Part of a small language model's weights.
Size: 9 layers, width 64, 2 heads of 32, 1M parameters.
Architecture: RMSNorm before each block, rotary positions, no biases in attention or MLP.
Each number is 128 + 32 x the weight over the matrix's rms, rounded and kept within 0 to 255. Layers, rows and columns count from 0. Numbers have three digits each.

# layer 4 attention key, 64x64, rms 0.146, rows 25-63, columns 0-63
126164103138088153131118119132112129175145167154129130094149121083171133114130133125129113118127143143105087110141151105131090127107084152161104119104134073139135142133112103127112123110136119
117160113125129105107125161154115159134172134125156138145142123126129125145205134086099127131125132113103158100128103123112096099100138119124151101094119080115121093140140155120096155156122134
129148106135124136130116181133138124158125146131126185157126124131121108093161054123130099145132103085139152111152165150153140109135141151101136077098119146160134119171128096131127118144109116
133103100160146112143144117117132103132136112132130154119143105170095088120172145119125097153127124154125104137153142129112142109104100164136114139130126123120126158124130145142156089090162143
107117116155149088152127129116111129136136094113108103122099103110121091147147088133133138136149141137159134146111122096141154131127119173135084110111136105173113140136147121104125095144125130
154110079141112108137083115118120143101137119131125111118105145114094136136115133106135119161120126141171146111163119133099121112139147132123123117102127107139133124142148084099134149134163103
124164171154137110119126175161120126120166131114117154126119120137153132125177128078077102115144168105114089114163087155126131121074110104101142072114103158157129096148094104146157097134080127
118124141115127136135127141126121122133131129124127118125118125122133127124133137130120127141129125126142118132116137128120124135137136116120133131122119135124128124150129135129130124131129126
135133117147123104130124120129136117119134119134120130126122133138125126129121122133133138127143117133129128136143118114132119119123107132146131120132162119134130132099138124118123114113136145
124121140128127141129128119122128126135119133129127120127132125127132139127141142125127120127122127127128130122131131129133132133127142136121120136128111128114130135141118124127135130137119117
115123137108127151139125123116129144140113122122129121126135122113129131127135119128129135140115138108127119118116144141117126138138142112105131136119102138124117120164123137139135130138115110
138134117141119100108125125123147129118131127122133142119135143122129143112124132148143125122133133131133123143136120140127112116117115131128136117133146120125125130104132124122127106111141135
139128126141125107123128132134142125117140140129130119128134136152132128150128131138133129130140129134119132133144118116130121125132132150150120119143130124133146153093128119122114128135142128
124125130125121144141129136112124133129120121121138129115127123109124132104136128125129121123122140120137126124116130143128125126109140115099127141121114134121112114146133131126143130135115136
121123129124128125123122140118137144128132139121128122124137127132127136127133136131134123125126136129120124130126129135114108121132140138123145123135124129131125140118132130130124135136132128
131129118110119157140122121107122145123119123134139144121134125107126132121132122127129123111124134117137130122108126153131117131113141094112133149131111149116114113143134135128152128137110129
141119119123119127126127150119134131117144132125122124117139131124130140109124131127136120127135144132122130132138131126128121121109115146120128132125133124131122124109133129126138141129135137
116123144136123100124122115145123126126124129136120140140123121146140108152128134138117149140124101113139132126121119118124144131147125123153131115112134123134146153135121118144108110105137127
122141115120133144141127110129124129143107120129147135132120124119120137126129114130125129123120121116128136119116127138136137128117134105118138143134110140113131116115138142115149121136109136
134116142139134103125125117134126138116141140131109126135136102148141110157130143142114154137130100126135121124119121110116126117162125120145117109120140119134121158165109108159102127101151116
110127132138135115129122109137126132135111118128144141132117117129137122134125130144111140126122114107143139122110123131125134121143127101139137121118120127123135144130128126135130115124122138
136107150139134092127125121124134149118152160129104126138147086161158099172132151163103160126120089119146110114095110105108121111178131099147113113111136136124113169192096092167096129081159118
112130129135125118131119116129131143141115119123147136129120121126139126136131134137114132121119122110141129127102132127114129120145131105131139124116120127128131137135125123137138124126125138
112126184118137068123133116148126120119145166161118134129168099147082113114137163190155167143102078097121070121141108097118176155095187122142194155092099134171105149142127147200086117038125148
127155123123093119111107103120117127183112080105133148135125127088151118130135144133149171127119093115067166153158145116094079120148122114141158164098114132111126096159095156067137070070135121
123169073114124210136131123135096076144070035126154143116081208054089178067119084054186097145156190148076198169215161179164124159055101191106147169166132108121158040016174195016189091206066131
144110130128141129131135136131136138113146162132102115138136112159141117153121121133101125129134123140152115117112117121130126119156118121135090106143143132114119154157117103146111146138155115
150158078121059158097095124087125162201122031069082159137093097065255110183125132094103157104145107148077217188122150125051000079225060095160089143094162128035139088194057132000165042102189076
143084053166160194185128148123179156102092144105147092130091141170205140195115071063029046107164192164240167070025122158164137084240052105107000017186141129060147173109140058140158191255161096
194255042104223097134216091168118069173121141104128045194017099152058113216177085152000149157107073110076076164087195240160094122177125164104169078139160092123116102038062134137176152116024224
087218188100000146033183120170124167129134193246086164154098051236120164162050019071124078145118096089255125114107168120065076152215185153199122076167145130097049106102069251183245112097147132
139137145156157246081022122107080217080126136158105068153109050188220159091199089123137248164241134143138083151068136152255121185101174134103178086079123087082085115000134057180030103047140000
103095083106161095193125162000203094003187190094176048114002024091125149172141133130255218122112147155087123069107073123155149063210089200183170039003160137100095204231116169157170081087060191
078185083162140086085102136255228079049000208134056080164108119069174121148121037206144081154136159206148108113136169084149109132039215096180255099146141132167221138255179054034162103153114045
157217177154124125186091078011022035092173126095089200103147152220107178109105155179089000168059135227145203017055083254077160087161069116098241178138053031221076138126095076109141077078120021
079074145069122094104181110235000124126142098083196002146159005178091113204213185100255071087129145195192053166175136171126183146192022000187102063239114143118076107093102026090096076095137179
159059074145096093114072227113132099040072095092083081151101083113000103186166052086029200120174144054111195150060100123036214074082131131096113200211043151107086169165142095228146013092255169
183226179115096166166116083119106209078155176087150245133098147221075055035135159170131234130158103128107080055071174034110102141216000133144213101204176210054135144251147097169060143209156170
112183184131141140158135165100239152090198082128061220165143151069059187056195015160217209064094169120146125224177125246109210191246103080208171189157169152213167105053157167121097100199159096
# layer 4 attention query, 64x64, rms 0.148, rows 26-63, columns 0-63
136103103121106114146126140128088143116157112097112128139156115139183139109127122114130142173088131132108091133125100137133112099115128125142122146114103119095110111138163142105131115145119160
125136103177127125170122136110114103086137124138131134135099109124160125136106092121117158138116105126115094134110134131122154153177109137113169137161107121125152150120144132100137092133102166
141127112156108110135119132122107119132097106102113150109130122052111128104114157157111118144138113130119148123168129134140144106101128135111133149155133102135114116146094132106171114096169123
136134112127156134135138119108147138132088110087131104134103099113133171140160099120114148135177156100127118146107091126103133111144135129127122110114100119147113134142107140117145128130112122
159120142134141145140124135099131116132142095092133101103170150160153136125139122131134070114100166165147102118132105073117144104150110133147136101097076120116117156131130102098123102154135114
109134096133098106135115136136089154154142090144102153132120108120171122127128102137115106129138119107125105110149121140127137136073117136168152175138148104170146111125132105122127080162120147
134128123131147133130136137122138139125126134133115136113136115133124148125132126107120118126127145122107112127139124127123137130124126137123122120131129125130137133135125120120116125129128117
128127127117134133131142140129145148139144136124120137126149123128122146134131127115129125131117138123115119130119123136110124141117137143121134106144110131130128135135126117118113109136134125
113122134136126129117123120144117117115122110122150130133116137130129096114125123146128142134138106131141154134113131135144138117135122114141133144121135139124120118126128137145145148127130128
122121126138131126123118131125111117129124123136138118132113123123125114121121134132126124129137110147135136136140117121142121122128115124133126138118136124140130129124129127128143142125124139
144135143124139122140138141127132127137136141128103124117126113127124141122109129106113118140129126134123112118151119121114145132116129147127115109130136134130137131126123121109107118126138131
139124132122128127131141120125118138140132133129116125124123116118132133126122120121113112129127114134129122123127127124120141130121122138128134115120133126118134132131130128125119116135127130
108125116140122132118112137140125126113119125126151133133135150118133104129145140136147134130124137130132145129114143137135108136142138118133137157140128128130120116121133128152148141109117130
132131132129137128138128122128124111128126124137119126126119127114128127117112125119119133134140119131147127116141127119123138130124124123123120123122135125134124116128123126123131115122124134
112136123122118140119130136125129124122128132124149115136139144140128125131151123139144122135124140119125130134118138136135119120135123114122131143115129124130122129131127132139138143141138121
134124122138137117129115133125128123128128130136136120120134146119128131126127132132131135138130135130130136121132136122118122137149135124131138127123124134131119110124130119130131131128137131
147126128134134129145135111121128130138125124134117140129114112132125135132120118125113121116138117123131113127144121133131160117136130121123111118128133133113147123136121118121123112122115121
126143133119130133118151127128138140135116131108119117139132126152119124130143110119136121120134133119107126131142125132135127125127123137122117123121122131139142137128119131129121116139124112
131114123146126146151105115130123116131128132149131159126131118116134142138120131141109145104117113110150108120122132150121149118136125123132123119131127120102130128148134121112132120101111127
133135126137134131140151123128128144136129133118130146141120117149130127135127105114113121109119116118130107138131128134124161111112129139120110101116134129126154147128124125108116106126118118
135113115163125139175102128141119132125132144127141193129127118128149145142120120142090151076083088083169073139104138165112183111099126117135107085120120117093134155149134111084132091083097125
127138134115131107123160130124131141130130126104123120141113132152126119121135113114133110129125123142113130138134129117133135121108139138120110112119134133140147138116122125121117121148138126
122096182153146150147082081075100127123156124080132116159119124151113173178136154127133117120099093079144126094115171135144138157108185117124108081139144095108196121187152134103127115141206170
105109138142100160079155071105110096151150115162139138127166075125106137117189119113097156113177137133113112078155113121127126104177120148145139149139115134131192125134124132143152084102073102
132137148108141128135104148119126129119120129112117075136110159129117118135109148129174099174134154127114173135132139120143085160136142121120146147145128130144109097133125152151115178162187154
122073122220094177208035094134094113124154157106186255130142083116164193169127138174037191007011051003229000122041175210099236102059141091153110043115108084043169178187170099027150035030093157
177169000107091103164164212231181162116077179182110193054128147079198043067071106162090131092115151178152082239129073156101182059143027130143132167086101185113000196047104075149131153092013060
160159155128200069211078180133128170090058137059134109172029231164136119185029144104199092166044094104117202170099147162153144184063205066091109056129157114124064113138127119114080216228255171
191088146059156037204044111181148186076199098000031079125169178137129118071153159163123114116224062144158178221126124164171138255159197209133115075161060149154101116215005182129236099089062135
175086095082072255162037152255185104106255170153065188013028083094173138178116149122125078155046101082094176201157180081193185194142088155112169127189078078199125103172150164126089116076177171
023221075189095022032040145088137084183098152117090198110211101090188179108122184095228165131150032083033104184075150141159177255146064168078104123139067126112048228138127039139194173203141180
135075132067084129151255192105111157049213137121140045138132145099128052066160064090116214158054048083103208035131107128195111134136218111239214156155170000075107189075056037035205140189182106
255086114166119125181022054244112000053103075138111062174163088130086123055120050000114088000083159057164121109127217104121049164190137159112129173088136157171090241118153121064030109101036119
210066089113105127001000102109128146166160142099179082134120133155046141226219140179088149158057053196183098112112000117121175174088089124045167152097255169160079119102085250044215144207135032
221141138117222194032135244137207197072000128125185054142000047100164157073140222227136038154151019107121085013192119213087022190116050045204094239154061161231123160127126124177111096141183132
103163211215009094214185098163074175043093175059115053167138108117103151211171124228047138068146255040055155135174088191109129134082043249170148157095095125110013039122182109110126159158180103
103222060040183148078037255085030004081165032151045065119223089165174027141029157194170198184142202141127131077070131220038084117067152050172182091080151188109166117119106221245046067255145186
077126087166095255164151096040180109046148150030255096118090138065122002048128105234045130129003170101097058198110199123002195152112159080104101000214111101155168139063044193091071169083112058
# layer 4 attention value, 64x64, rms 0.263, rows 0-63, columns 0-63
138149102130117155115124117142110171113158143145105125153145135121135151117131118114119144139118119133097142112157110121127121135121109114119107099137114099137125131128118127109123133130136126
125132099119124130105104133125142129104160133122105125136131125131113129107145160135119089132125111120135127110152144117129117129125091141147137146117125137117151150103135122130132160123125115
114107108107128128104118127131128126151139093139144121119116128135124124115111127142134120116160133155128144127091148134137157123132133149148123143122139117127132144156141119131117143115152153
129128133115111143163140138156128131130131145122139111105137131139162152123124115106124112100121145130121082119105117149123146113127142148135113131134104127132135116141132120127113133152128130
123130128138126129132135114138131116119117139136126102133123150102156154141111134146112134111138115120124145126127100136132125173145104110143145130146143175124132108102117126134145130135115159
088136120156126114134124124121135126131145139140132135117121129114105124153124143129124133102124132131115133126138142091125118152113109165125102121145131117138128108099132139092117132131142114
115125134100130136159125127130124136128108127135125090149145094137186109124106123135134127120146139127138107128134142130134151115110115163151116136121153151145126154130128145092136098128110133
116118128132140121126138142107140119132130114132125115126132112120126124133141121138130127146141143142132154119128129116127146133123118122136120122134123126125130116153129137120136087128119108
127142124129123122154129105124115162122111111120114130116115119112170144135134116133116113097142146089147148104149127147132139132141130136129139121129139112135129130108151121163144111152112147
138117117107137132127148143150130141124136137128123163132117139121118116128121101130140125124113130135121114142120120121131142143120118134146119148119114126102128144140130114122129127115140130
147149143106108123115150132101147119129123147118138153153136123159123123103123140125124123140138154138134131155127118131119110116129140130135137122132151162112131130135132110118145153107142120
137141125152120146147131141144118127146152122149128114147115123126104126133112130111139120141132130139122124116158131113105110124138142103136135137103105143103130110138122145125118179132124114
130128129124140141129148122136124121146129107112133139147106127129121135118134108153158126096124125115143128128122146136139112123129132133116115121140108114110128119144121142121098128139131106
132126121143134124097113133143171110097144133110116130122123163155146128133120120130125130122128124118104139127146118133123138124139119123117131154137122151126120095109129103147128136122102133
095124131127106117123107132123140140142143135100124134099128129129114097125153148134128139134130117139138112121128138133122130114115141139103119136114139116127134144124168117121120142153123144
138137148115138122137129117123152113148118097142151142119126110141130143124145115116118124110118111121136136119126122151139127111130138140141133103120137145113087109157132134134138083134120131
142133130131139141125120131148120104133141146165125123121145129126136101105132118110141128096130155158088139109172117115130091130118131125134113103160106109124120141133127136120124138115141118
124124141105123140114119150136133136123135133114104138124123122127114117127109127146122113146144135130126136151129157163103141138118119130127136131108123123114111132151134103134128133100120143
143128129115125137122117140104125113155123110134118165152162147142122129131131137123122135135115145163118116123126161136125119098109142117131122117131138132130080094148135124127157164108155120
146118124094124158124107158138133124151136132134122123141145123117147129124138128120138143121109146151113154104124118125134147115123120121120131091109113115119147112135116096128123149139146117
116124117150138128127123112119119121146113135108136145087102112113109102134143135122139123131142138143140142153136138138121098150135127135145131120150141118130118147120141143123135120123136113
113144128127161131130122126114108110141110126110148126117082142144140123129124122116114131105114132103135151121168137157130142144117147143139135136169171154134121150144100136142142089137108134
096131131122149132146125098123139126121094123141120098145136115149149132112080150125123153143121138144144112150107132120124154134123109108142150175140113122129120141132126141128140098141120153
128111159118126136133142154130143133153157133137090117119109099114135114131126115127130123103128145146133105135112139144110107115116127169121121117164122131145144133114154109121139123118155144
097145144143148114135140123138125131123110120153120124109093154130127138142113150144121124118108136141128131122141133171133101162134116122142127127148139126137126146107119145157139111122143123
115104114138127104131122117140136104133137086111142120127116131145122130160111120147156109143136113142138161125106146138137153141122115145120120140120134124106144148138113125131127099108134134
139132138163113133113129150115099151100153125153140137134103127125151166145117121118122124110124114104127126137156135147141162127130123135138137115102130111129155095118136095138096122158132129
111144115128124117131126132110120111135116080156118148119122136114124116114167136133116112097122127110155161107145132144142142136147138147130143093135147135115138113120146141156126145139138133
116136125121145120153107126153155114124132134108151128113098113129138115121121110136148124112145128129157133112117122122134115155125121132118147152153111122128140143127138142125127122105141139
137126103134107121122122120134157128138126130125124130127135132113144166126118112126108130136128109116144154103149136134168145126163142127115120109129140133152120127116101123139111123188107141
130128105117129131150126119147123099132117153128126133141145136151115097120095139136120146133144155124119133112150127132098100120120132137127123112129140144141129174089111147102127107117125119
150151139126149124113103120125147107128149144145112117115131128113156145131087130126139159088127138137132126138130119119114118140121115120140152136126123119089118128115128097127135160123140119
161185144154210171077082171103070133053173109173104135170169093097168156093169093120137058163126096190087125140095088092028114102091194086111073115104170068138163140117119167123109115182167227
078132164117133121071102116147087130111174124122127115236159118054209211116131048204141129136098127088158118031134071164131138068137052199043137099145135151067140091153148094126153132118127191
142103074000229167097062066136163159072106134083155169173138122076153173134129184134115133171074206111131167131137127069081198142139123206121118134242079194143148101100059100136134136098074087
106038109128211110103187042127097101122127146141057169152047009142157052003087095241161110114153180093130131157099073101088114138143141076037120160096108101134080076102181131117176061173115146
016139130179069127176119151069129100131157193151071040151168140223117151147096158117087086115138126122020186215152115117101167144149094058148153093149194135091189022123172108146155116115061098
139100150059100036077090088080146095165103141106121133211155110099156147167044168150125160089190078147115111149162125155115084096056063135213170078139081109176090115065120198143126176223161086
059165087135099115177104185128155043113203124043135216141150102095132153111065177110082111095207155128199121115183156095153107127107170069102135151115042127132111177113045064154126111139085193
127124137154169106098081117144155172101181097101155064170149109220121085104013134085137193025065170144115163095211204098145148123101150168075112160134236070171115101096083105085183098136189134
064092157201143084121129087170095133119121255074151142144110151133145176105145090083083150136161120212088107105111190135094096091162050122115089169104134152159136206085151179151131062120064153
199088224105142141186104148076184082125094191125138080113134204165169134086159065104142100042122092066157101122183121131139044096165111162079144085140076109151150022123090089142070067124149178
163120109148121156153112073174141083177221197094185139162124079112202105147184159065147116036184132161148197092100123183107186158123168129097169166180105088070199108160179215146137182125184121
140166166129169100255036168147128198140117113196190125192110118131141078080132100136158065108140052149118145232205084093106145141095104210148095132114154142129056161179130109157173103119133089
084155143112112138161125072133141107144153051089135124129210179097131056076175078078133108131181093135119129119108156128103150094161126139116124040165134085136011171136252122115141154091117170
106168111156167066062150172028127059159132145093141144124090198081179089185179152103127110170091111099171109098155133049144143255117142121119070160131208174131069084159184106156150047160136084
134164136109088140087128180156224110175071126102053102127136153188132148100156164078120227166128087202172098089194038096121162152149093131108055135172044050137199150139160119115171120134109107
145175074108146088142237190057082112162074136194117103173149119148144164081111125090177159042133155176179148118082177125065112099129152166118119158135127222134147123082164112156110131076124068
153177127102148101078021147068131083089120064088189115112089098151126122125010103141142077085131147090101104137101147156139120147189087086180057092119120104107218180124231144172161131026137115
162165165111159118125156158178118046143153154219118077069176065103144108087065132067043101081137159094082099085096103126139215145179081194190105181093104152128108117140116119095110147139077107
106211129186179117088153111168152167117105155007108116085198155132117096119071116112169101105188186124129132125123000184154115140133171167157100154105161147136130058132072160115067124111119166
094131132126147092085115141112140167152105102169192074091110209194183076154145089136118148141213155099138172089183084198023164182156156095143233124102110125125138194148088106112140172128129160
084161116030146036065132139094086096074186182184209114022144174131157060107140079150079157146146120156148101201139150160168176032135159133106098128188088129130184097141140098117122099166153080
208084103110134134082132123085129156086100155109041104085220124152238140123107159100135126131135100114112206151127206233161191171138094144088139130074093167227093125187174135136170099135140211
192134158196125150081077090164199027141147069166077112075111143190186102150215182150109149110097224150144173141142115098147133045100103103198141088114161231147105133051152141169176100116088168
096125095178178153171144046062156136182076171185081100078182175093140112114146154140155122104149179117150174095041192133095133168019056176212072082160133058120130117123007058132169059112165172
044097127131255115070132112083159168113103094170075231139133123151082155150156115096128061073141127146072095101142150127207132081180111138162200177118094106047094087158139138161145145130189150
096087103113109111115151122165127108153193094186091086243031195139125162069138210125138125175220194057098076105072129131119114109172147095171097136140124090224098134150100136096124138138134110
207166096176147179131175065089120172202200161210151169212156121085100072199049041043128145142111221140123094130180094122180146146095049084121162119105087084196143134136162105181122067074146160
116146179111111089210191188165090135077111052127116082110183133118197137130095114174081121130121143175082136144105048045235122146125092103095143061173108129165136186108114242117146054102175114
180119195104030104103131081115094154053099112161115176199161153072096133182142164173149094093204195186157087132133136170164195136178200202037072121058172121112178135120094091111121041156078174
112187128120124054174093148173111078171085135154123196163094144191168138183152166173224192115044195169109151149132134122103099142160150176097085123086036089092086112132120123090060155133188194
135093084145132006155091086131030148134202121093096129133160158142130192073193038109163143180101180127097101070128155123154084164095153126212036144132090198086171119142125138158170107142118071
100159153153129154182131111048115139060078122102178116148141064162193086129172150138007139161119174139181111043229187164166140082137161125209080167097102123161119084104182162072110146115149139
# layer 4 attention output (transposed), 64x64, rms 0.234, rows 0-63, columns 0-63
169153091137161136118138136170160104123122144102112124150106156107087117167125121146077148098116154134093123135090108113105144137105124137081133140178115114145144134144107122145125117140133132
173130108153155114116128136113181116123136152137112065144107148109134130180145106125074135152121110115108138140132089105161118084116144169130144130113159095135151146113121115133115136141107142
102160135153124125128108108123152153129184138151122166173142135120124126129135120150114108129092126167133155127138110135129122151136139153160168128107157134145140114107125143090173119134136084
142166106102090147127094139091136121144127100109136158119136142133131119101141143161117139150135137108061113154123148132117087138099143153130165144117119146086127101162124154098121134138116138
124096107138105100137091130086108120101135102096140128128123114097166126132108168132156094122154122148109144091104109136079109117128122123138092112132108081124121156131140074098156079085135093
151147108127138143175096149100111130104181129119090139125117135151105123098113106101155143161128138170133115140110159159159155111163067076124169130131128139144117133108150089113115120151145116
148106149145097107102125138121103110149150105140146147097156184163081150123135139122119070120101108137125139104120100129089144135099130157111118153130161107147095104144144157095121120117136152
116152140132134133142140116145136160135130142148116168116136150146124129104096134146111143142126104109151096123135145107081126136117134087118107137158165139141139122139144107150134139145112122
156109123149117123123099134127124138125115125138121141128133137109158142117103149129164109104119120129097125127120103122101115133081120108138144147080071110113157131156152108097121110122127138
137171132141158103124130102123099101146115109110124130122133139162165138159127120154066106135143134134100167112110108145133099115116133122114121117114132132114140122130134121123120168113106101
108110133105114150113147137110115104098132139129156060126112075135134142166139141089152101149110162127130147136160091154140115142132146123128139091121150128121128117090095126135168119163087134
107155143137161133114119113087163159139136143097127118136087120143140114122117118150128159147154103104131101123120138156139134105150139146113168130107108133129127147122108148168129133082095130
126127142130128105135148136116106137125146115142108173147108131143134123139123146141129120171104136151142115124123110139155138123100115119093140143127152178124110136156129139138114132127110131
131169122100106118119143137137098164135126146099131094160101112116169080141132127132107164137140132105111105104119119117139086099142135111175128113115152122099115118140129118128116107114121135
157159134131080122133157128151102093125150122128102127161137137127118141099124089123126089098112128147152124144163153110151146136147104111163147129140121135120141106114122137091133127132111124
109117119138113122128121119131107157130121129142143141124197142138168097153131171157120127122156129107156108121138119113152127180099157089128121098159150126111155115171145147108130143140116102
144150117150130117156130144081124148129159133091112139140147123127109122164154165109095132132116132131114112153108112191118150115183116096109112150139114118141136141109099142170106110144159113
143141147151138135139166135115159141095103148129166128144113160141125131132101151134118106132121109109089146087147101118134142114105114158115141106103149123153127115157142161109169123131079136
119142110145128138100124114140126147075128134119155126139096098116097166148176112164147123121136126137139119128137121156124162159158150131147145084129153166117134132162126156144175136116106133
146145121120121090113156128161109116142118147149124125131130137136095124134099147151064114153111122080116140126149133106097113154122163156092144148149117127132129131121088119134161147093154121
112122124126144139191147117122149147138140112136133141144129156096154115089119124078126125173116141129114127161134148127113143133153106134125112098093127147136153148082149135146127180174154166
112080095132108136135165107180124186139125102115132150104189148132161129110122174105120120105127162109141117159130118147116176098120192120126122115137128107123121133134135094107131100103119114
124078115135117121151096121089132132129154099098141104100139123123115142109114124111174156127100161140118167102138120083100142073085133137105119154111164124132072103133128192136132137141166118
194154137116132172168118110105089137135153140143134171146123159175098116101125177123125123143139111149093130116140135144143125113120093172137163103123131125083145103112118117114142139121108124
135078102124156123173110151123152127072133104109123138135125108112150158151128147124139144091125124128091136134134114134088151105131078133155119097119160170085147130178131102108131104137151138
125121158134143104103147140145158168142139111136110184139153127113139128142122153149131183095140107116114138130151131103115109165128141128168105159130162158128138146162140145124140137138146148
139127078114134128070124143115141110116067130118128149134135160097121092116114098126076119165150135134100164120111136106117149090107138149139151156144118132128148138191155119108167110163134140
121118108147142096120122122141148122146092128153138105112122142099177117150129165122141067143095126143131109118151131128139129128123156077160149118115110141155165124116109096085126126077115106
138111124126133137151111117107113130147185118128168143145118146138137137121118154090111149123119126101117122148133115105157103097129122130096100157091107132081097126064143147129110157125151119
121091131105074126104101138166116141151127118133106105132155117132125075153134153124135118130138136127129128157132147089115123119108118103110165164136113134162099100136112086127123132103188127
121120138115163126115169162144095081128160120142121112136167083165108151163129143145172142103130113137151107141154100164095164120127131092152084140105120129155082123107102150141112137096127145
151145118134140108135123120075116134097140136107100120113142133121097131146144138111079126105144128114117156118140084137096102095124119114139133147147095119112124151142127130113144094094124114
123197135129207173089092156154124117084152136179158093194190080076146122095162080124169067183114122166096140109100113141053108124107163100146107081107155101134173137104137156110104131182187187
058106202115159137124101085174107150117154148123175124210133112087166184135149112169167199122149129093162112096167104129107132060181009099066134085159119197095134067165159099173094105108127188
158104078042208143101076068079183141135168109085139182130184135086173210064122208122155139134043201164113194136156103110120179135189125199135114126165112143161147099126052137091163122106071080
114058108109216116116163069095089107085125137141038184146087058158110054017116118214154116127193167115103121135093045117097116137128137112061112162098116105133063102153177117121191059182117151
007136138156039112157154165089114111151173175150058086162203118185106157149103147098089088085143148120058197204110115149105177134143149094122124100154155107065158035139162084123147066095122086
120128133086112049085114108096168084108102146120124127197194152100103163157027130131091146091153090134111120150119138184106134121093096141188195133158053129161096103085127145166158158255173116
055205121166106114161120163072138078099207116049131203150164116084098134110086166109143137105184141147192082085121123131152119155141167071108139150102097151133104202157036085165115103105094175
133131096147192108083073117128160132089149140073146042178081130217135091106036096123109193041069131124130130131168226111141142111114166110086128132097211096157123131129104122098178122118155163
094095142187128080107148114142105120130101226090147093123121161117167194105152111090082088171215160193086123109127169136102066130081121157104141194114090100206174155119152141098174098081059125
171128228142126124143137111065210087132089190138085098075137163187175174049128059123172071044139107094169078119168092115126074104173139163077163085125078120131127083110075103138090100106168160
148099131147125107147144108137138084149190145088166117154096095082165059148146122058166139062171101120122229070129121173087171142134218180093161187152113104092185117173169211156165187115163186
126136164116187106255045179169115174115121114206188144176138162142115065110111115102111044088130104157142138187168087144129144159101119184099096114169113128155059128143134092179170112158122088
084144119093107148162084055150128136136140105095125120144156145129130110127188079063116120156169082096108142178130175081159100098227142156172151027098150071135019172148178164101215162116089179
088150088150165119030120141041143069186092157096155121159095165106188077163190153116106098175154083109152114108134130078139168226101139152102107075123200187114063102081172087160134120126137090
148130131145100145101085178135174097147087099084072125135138174167082134069174176036100254161132049138129117090151058116102164164110057152101081122147088039122174145135157098151152119128151124
160188045126156125158189123060073135172073160159139129159106119162200147101102151055058140103143118177161175090039195105145084039163124152093054072104105116059112118128119095109121161190139072
163181139103130108097049132098119080100118050110130132090082120129134150133008077127098086148175146103088127116130149134125087156155135096170050077140144102130202093129212177202131125066094103
122184149137140129115186133165112087139103123192149101079110086093158059092094178113097166066165147092050108144155116118087152119194046151205090214108109190104107132106135098152105183118076154
142159122168151167098115083200138169152084156000118098063176148133163089144092116109101059150180203134132143071113035115205148127133094117109129135115149105072151104129087118072105143170171139
111152139114114126066119151099144255162144122198148113105114160230152098166134079126116167193170151159100131098118081173052151134173177110159210113116118114097089175112096121192113175120122160
068123150079146070090101131037070093063204133153190108026163156116201054093155101138124170139169099157131111170142098163190134075124118149107122109154105115092183146087123124122116119152136099
204123162107126146126121132082071187131163163108060155068181119206193112107116194113155170135154094111110154163100225208181151218141057109101116123120113167178087121094137163210090119162138195
177156123208117146110067097129192026143140092196058148087133143182148108207196159132063130131085197166131170146103121127125100040085093121138159127092166208142102110136148161140223101126120148
116135120141189129184190062061133141163129152130084077103135190081103067148132103124172156149116151086127166125106177113093091155053120177207100081144160085142118058147001091148155080117129186
041106131128255138053136141085117175142106098138120161148135093166069163138166147107183068090137111164110106134146184155226131093139103141202154165134113112073113062119143152134115144079174158
064054066109109121115126167201141080147144088209064059185127160149135135077122171081148121138218224048114123085139171111137125137139166121157126093154110148152128173111123134132096158175115110
201115095170141169123160095064086148154179143197150143191163116095126111156087069050136146113083210110128121110170096119166107162109045122125170129101094070128118176089185120149121078039161121
129192140098133103177223191177128142119077076106083069170175132095172085111090096196104175148117143190091142185127102090213126132095121157128134049127094171161118179101151214126129103073127123
184097176116031098092128087116090166094134106152101127197164128094113127194125139136141132107191193185172067129159130147149172084177154231085052106058202128098137120109091116122103074150090192
102200143138113077136072140153097062130054105134143204146071183162140107154150140157193166125084217148112143139111149125118104135120152192074121130101041068101102108128146084103060154131191185
132113087151150039151120098156075148093156161093118108145152141113128177097224004088169164105093174132115098093104123123142120177102144115218045147165125226074146126102151113171145113133133100
115130199119144136175134128062134125056107144090131117127173111162148107125160141135001130177095191095165127002193166163145165102130194144182130180130087138167090117121213102125100114098150109
# layer 4 MLP gate, 192x64, rms 0.182, rows 0-2, columns 0-63
122120132147141131108152138122119106104153126129160135110129126144126154133142118149136127128085089120183198157107133156147133134080094123140083107090113148114129167163146116194157098164121147
134109154090144142080161144093186108131200150119127160116103109196102179135123117117134061172157180142112129165145133118088076194100144136049095095141104192119148133159110128070106182090162134
117143137100165121139106091144136167127148154122130114127158111146131122138160174138049099093118096115123148099156113077109142135151132119112115094093049135152153139187101112150108104154113080
# layer 4 MLP up, 192x64, rms 0.173, rows 0-2, columns 0-63
139088164139113093122153155107126114133081130140109110132089065104125112158113116136175103109121090055144184100125132150152154122128070149131096149157125106105115208070132120159203109125159180
173172106140115118129068160152038115115099160123094135174185155089106055147135119163136229091154101147180102050155129134233103050092125075157144225139143079191103131179076164168166154110130123
094133149122138113060147107073142100164143153129068094131040041137086130191160075130104133106085107143130111182109094092103106144149132138167069110094180129113112136194121105134094132142172140
# layer 4 MLP down (transposed), 192x64, rms 0.0968, rows 0-2, columns 0-63
164186149151142153126135109182104132158139131127122152150173147137212082103139160170081161126126096125128123134112170158180090173064119109143168108119177125126189106199125109062119160143087076
143180081142107236099090044103087157120137074096126050170133137220142074078149049099110159151126093162101136171045143098188150112128093132147170101183149163177165107037168131145153098141175100
131126136150125139151075123114110093175074114123152169069130196120152130016132147116140097149132150125114153101122121138179133170082130146093168185137112095150155123098152099090127162149104116